Part of a small language model's weights.
Architecture: RMSNorm before each block, no biases in attention or MLP.
Each number is 200 + 40 x the weight over its row's rms, rounded and kept within 0 to 999. Layers, rows and columns count from 0. The size before them is the row's rms in percent of the matrix's.

# layer 4 attention query, 256x256, rms 0.0331, rows 23-26, columns 0-255
098,134,262,196,160,191,186,267,205,216,196,178,160,175,226,189,151,130,201,217,27,176,150,231,196,214,156,177,218,209,162,136,160,235,199,268,257,281,211,247,261,135,124,203,214,185,124,175,202,199,259,201,158,215,226,158,157,220,166,184,161,200,195,254,179,181,214,207,138,190,155,240,192,157,259,201,199,208,216,229,129,206,245,270,118,173,154,112,214,243,195,253,208,172,214,147,141,221,206,204,199,178,211,180,154,235,198,130,199,191,182,202,184,228,232,156,290,214,263,207,212,218,225,201,214,159,178,176,238,213,278,222,197,182,201,257,218,141,297,187,246,228,235,178,210,242,220,169,233,154,271,163,169,236,141,158,150,202,228,268,151,170,171,212,253,170,177,166,234,233,184,163,184,162,210,204,236,190,114,216,259,218,94,201,218,164,185,130,190,213,197,256,157,105,142,223,182,184,208,154,215,195,152,194,257,163,182,200,198,247,169,207,213,264,210,197,212,204,190,279,171,158,203,251,256,187,251,221,257,183,197,149,150,219,224,237,236,230,188,178,209,222,231,187,236,141,183,170,220,213,305,147,207,186,239,165,181
098,259,270,162,269,201,170,234,220,149,223,133,184,193,260,170,241,134,133,177,195,206,220,213,216,153,209,183,200,206,229,169,204,155,182,223,109,169,240,204,215,134,215,279,250,235,169,171,199,270,172,147,231,160,208,204,220,235,144,198,145,154,191,241,253,205,190,170,168,148,275,186,215,152,212,167,185,164,237,178,125,252,187,200,204,319,101,119,217,251,233,202,203,215,235,187,222,215,187,172,189,211,121,198,201,181,152,163,130,239,251,180,173,214,186,257,144,140,203,213,164,205,146,160,177,218,153,299,217,155,217,191,236,109,275,199,234,167,250,216,251,180,213,109,194,203,185,195,252,154,195,230,173,190,177,183,140,205,172,155,143,238,213,216,236,229,194,170,214,174,255,155,215,148,200,205,212,221,223,225,194,224,284,205,189,195,250,253,154,179,206,176,213,239,236,193,168,194,223,218,199,104,252,215,252,202,185,186,131,201,172,146,209,137,211,196,154,224,189,151,243,172,152,253,111,172,305,216,196,201,163,232,229,176,208,184,212,183,227,264,205,314,181,199,242,257,204,206,112,253,203,150,192,241,168,197,169
092,191,239,237,231,215,165,202,181,191,214,253,193,209,210,242,186,184,109,176,283,171,204,211,183,189,221,172,149,208,156,230,241,300,233,232,155,196,135,156,212,207,187,178,201,183,223,217,159,170,252,212,278,162,210,201,204,168,255,246,197,168,227,189,230,231,239,291,261,183,195,248,149,221,222,246,173,239,180,177,196,224,208,237,233,214,245,104,206,249,164,269,158,181,150,153,121,148,188,107,270,185,284,226,204,187,304,160,224,222,188,276,170,128,162,184,221,226,213,137,255,211,237,163,171,195,197,206,252,224,245,205,204,148,217,235,234,192,177,180,171,210,170,144,203,181,238,136,217,158,263,252,188,221,194,225,247,233,188,214,221,153,215,181,173,175,268,172,234,140,198,213,217,200,152,191,215,150,160,183,171,211,70,113,210,167,183,142,213,184,151,244,138,166,119,180,207,184,136,175,199,218,208,215,237,180,186,224,253,180,199,253,220,143,264,204,176,248,276,266,177,135,192,183,272,216,242,252,209,183,266,152,205,227,224,172,311,205,168,164,228,181,293,200,208,213,211,227,185,161,171,253,236,215,133,187,217
093,182,191,284,120,255,206,146,228,202,179,226,195,168,185,246,199,271,169,239,158,173,191,138,198,211,192,208,150,233,192,232,209,202,111,140,204,239,173,145,179,217,202,224,172,164,140,154,217,242,163,205,265,192,196,99,188,198,190,209,203,228,275,177,200,262,216,229,194,201,190,273,205,152,212,165,227,195,278,244,180,143,305,175,198,225,190,187,229,292,237,206,151,226,177,228,211,148,193,181,248,233,228,199,193,210,166,145,220,233,144,187,214,208,312,177,215,211,188,211,236,212,208,184,150,158,202,242,337,178,124,210,173,220,204,194,184,225,219,162,172,218,223,205,197,192,232,213,162,146,201,195,235,127,247,259,109,182,187,214,243,176,155,210,260,214,243,250,209,196,168,205,163,206,146,212,226,236,189,172,190,187,164,161,224,196,208,150,114,176,149,219,155,239,135,225,159,168,257,248,218,148,202,243,276,157,231,214,265,234,238,205,218,104,211,276,172,221,187,140,243,124,202,215,162,212,188,253,180,242,172,203,240,254,167,157,240,189,261,137,159,254,234,234,176,272,194,287,191,228,170,235,209,155,119,240,242
# layer 4 attention key, 256x256, rms 0.0332, rows 23-26, columns 0-255
086,230,174,196,250,190,178,252,138,214,198,214,215,117,214,209,261,124,157,283,245,221,193,251,202,250,161,217,252,266,173,290,180,230,254,131,240,234,260,271,224,256,174,171,193,245,191,250,216,274,205,220,212,188,199,186,234,214,183,166,275,158,154,217,229,156,212,209,128,228,240,183,163,235,163,238,180,200,168,216,236,206,178,188,209,245,199,151,176,101,229,119,201,227,170,229,191,149,209,174,163,155,154,242,219,166,135,192,199,190,214,181,356,262,242,167,179,210,176,155,214,313,193,202,247,227,198,233,245,202,188,117,233,203,253,186,213,202,146,252,156,199,177,165,226,198,165,240,204,199,112,251,229,188,166,147,231,204,178,230,201,197,197,206,157,178,193,182,195,214,250,188,224,152,189,227,168,198,235,246,152,262,190,250,240,153,168,256,251,157,177,205,183,214,291,219,230,180,120,179,189,227,218,173,195,202,158,171,211,192,190,193,187,199,192,163,299,229,188,145,254,240,223,176,203,136,183,221,154,184,127,303,206,160,249,177,154,212,257,228,241,156,210,242,175,218,149,249,226,286,170,256,218,152,190,180,170
093,176,159,225,187,226,247,191,168,260,266,173,199,222,176,207,165,229,269,176,211,98,171,155,228,229,215,175,175,278,216,186,281,234,133,190,188,224,241,183,169,255,203,214,187,284,229,188,167,250,116,171,163,258,263,108,186,212,243,192,159,223,171,252,215,228,210,181,252,171,206,233,108,185,249,206,197,176,204,213,160,182,233,193,205,147,187,212,176,193,232,181,241,171,120,154,206,265,253,227,206,229,104,207,219,219,204,251,188,227,163,190,178,222,218,241,207,150,233,278,212,129,157,143,306,194,254,187,196,165,234,87,252,288,200,287,253,229,158,250,162,225,220,271,171,169,150,188,153,169,155,184,196,268,214,223,216,209,156,175,238,234,194,195,186,125,149,202,211,268,155,168,282,307,169,165,273,208,207,231,203,219,237,164,136,175,259,154,178,242,190,218,234,253,165,217,205,245,213,237,192,185,166,196,241,172,192,208,221,204,193,247,227,206,192,176,178,194,136,130,213,227,218,174,219,230,159,178,236,144,255,197,191,212,173,169,175,233,294,236,173,253,191,188,225,140,220,154,163,171,223,222,181,219,176,198,143
086,178,268,265,185,146,171,174,195,166,189,240,133,156,147,175,212,205,178,237,173,196,215,216,199,167,250,219,151,256,199,174,221,241,200,247,213,165,176,204,306,192,200,216,289,171,197,208,117,144,218,213,194,176,122,156,122,213,172,222,260,218,238,235,159,168,215,258,191,217,92,161,192,240,131,189,169,169,186,189,223,178,207,185,185,238,191,207,172,133,220,180,171,221,234,201,230,149,186,163,163,208,165,224,245,141,187,187,176,208,220,241,241,186,258,140,153,187,178,189,210,161,247,233,161,186,199,264,175,305,149,152,273,170,170,122,170,221,186,233,120,168,122,227,216,216,156,132,207,220,210,230,226,235,221,184,193,247,219,247,203,176,276,244,250,253,222,240,218,180,251,196,221,203,258,210,179,260,196,191,263,186,136,199,215,165,142,189,168,168,147,207,166,125,242,180,250,138,180,151,266,249,259,171,198,200,194,143,146,272,142,192,177,190,191,237,197,186,180,221,209,184,183,77,218,159,304,190,268,238,109,184,151,210,235,219,213,181,194,149,256,182,267,211,205,127,177,214,225,177,191,178,220,129,164,177,170
105,207,152,162,249,190,162,254,167,215,250,254,233,189,251,246,172,118,239,150,190,209,242,216,238,217,194,234,263,230,190,230,241,219,263,233,228,211,170,234,239,178,209,267,216,185,230,176,154,226,177,165,120,219,205,129,168,246,209,172,202,193,199,328,202,122,253,193,188,189,221,207,176,201,171,240,179,121,189,240,177,188,159,231,175,204,218,239,120,217,190,180,202,153,186,175,257,202,262,213,110,210,191,197,223,260,236,233,164,169,228,197,180,243,180,236,157,111,218,245,216,160,186,162,208,208,193,178,183,176,249,136,269,233,188,241,152,270,206,292,236,226,188,196,204,201,271,195,313,193,234,195,179,273,204,129,233,217,207,191,215,210,155,148,181,197,223,164,241,234,167,146,200,253,193,265,287,208,217,182,184,244,214,182,181,95,244,215,307,175,157,219,250,205,185,217,182,244,189,89,203,177,171,192,203,232,120,252,98,243,156,219,169,291,197,188,227,221,161,259,167,243,241,217,203,203,210,216,194,138,148,123,175,173,196,211,186,224,188,200,244,203,228,207,170,173,179,131,125,232,184,198,179,137,217,222,169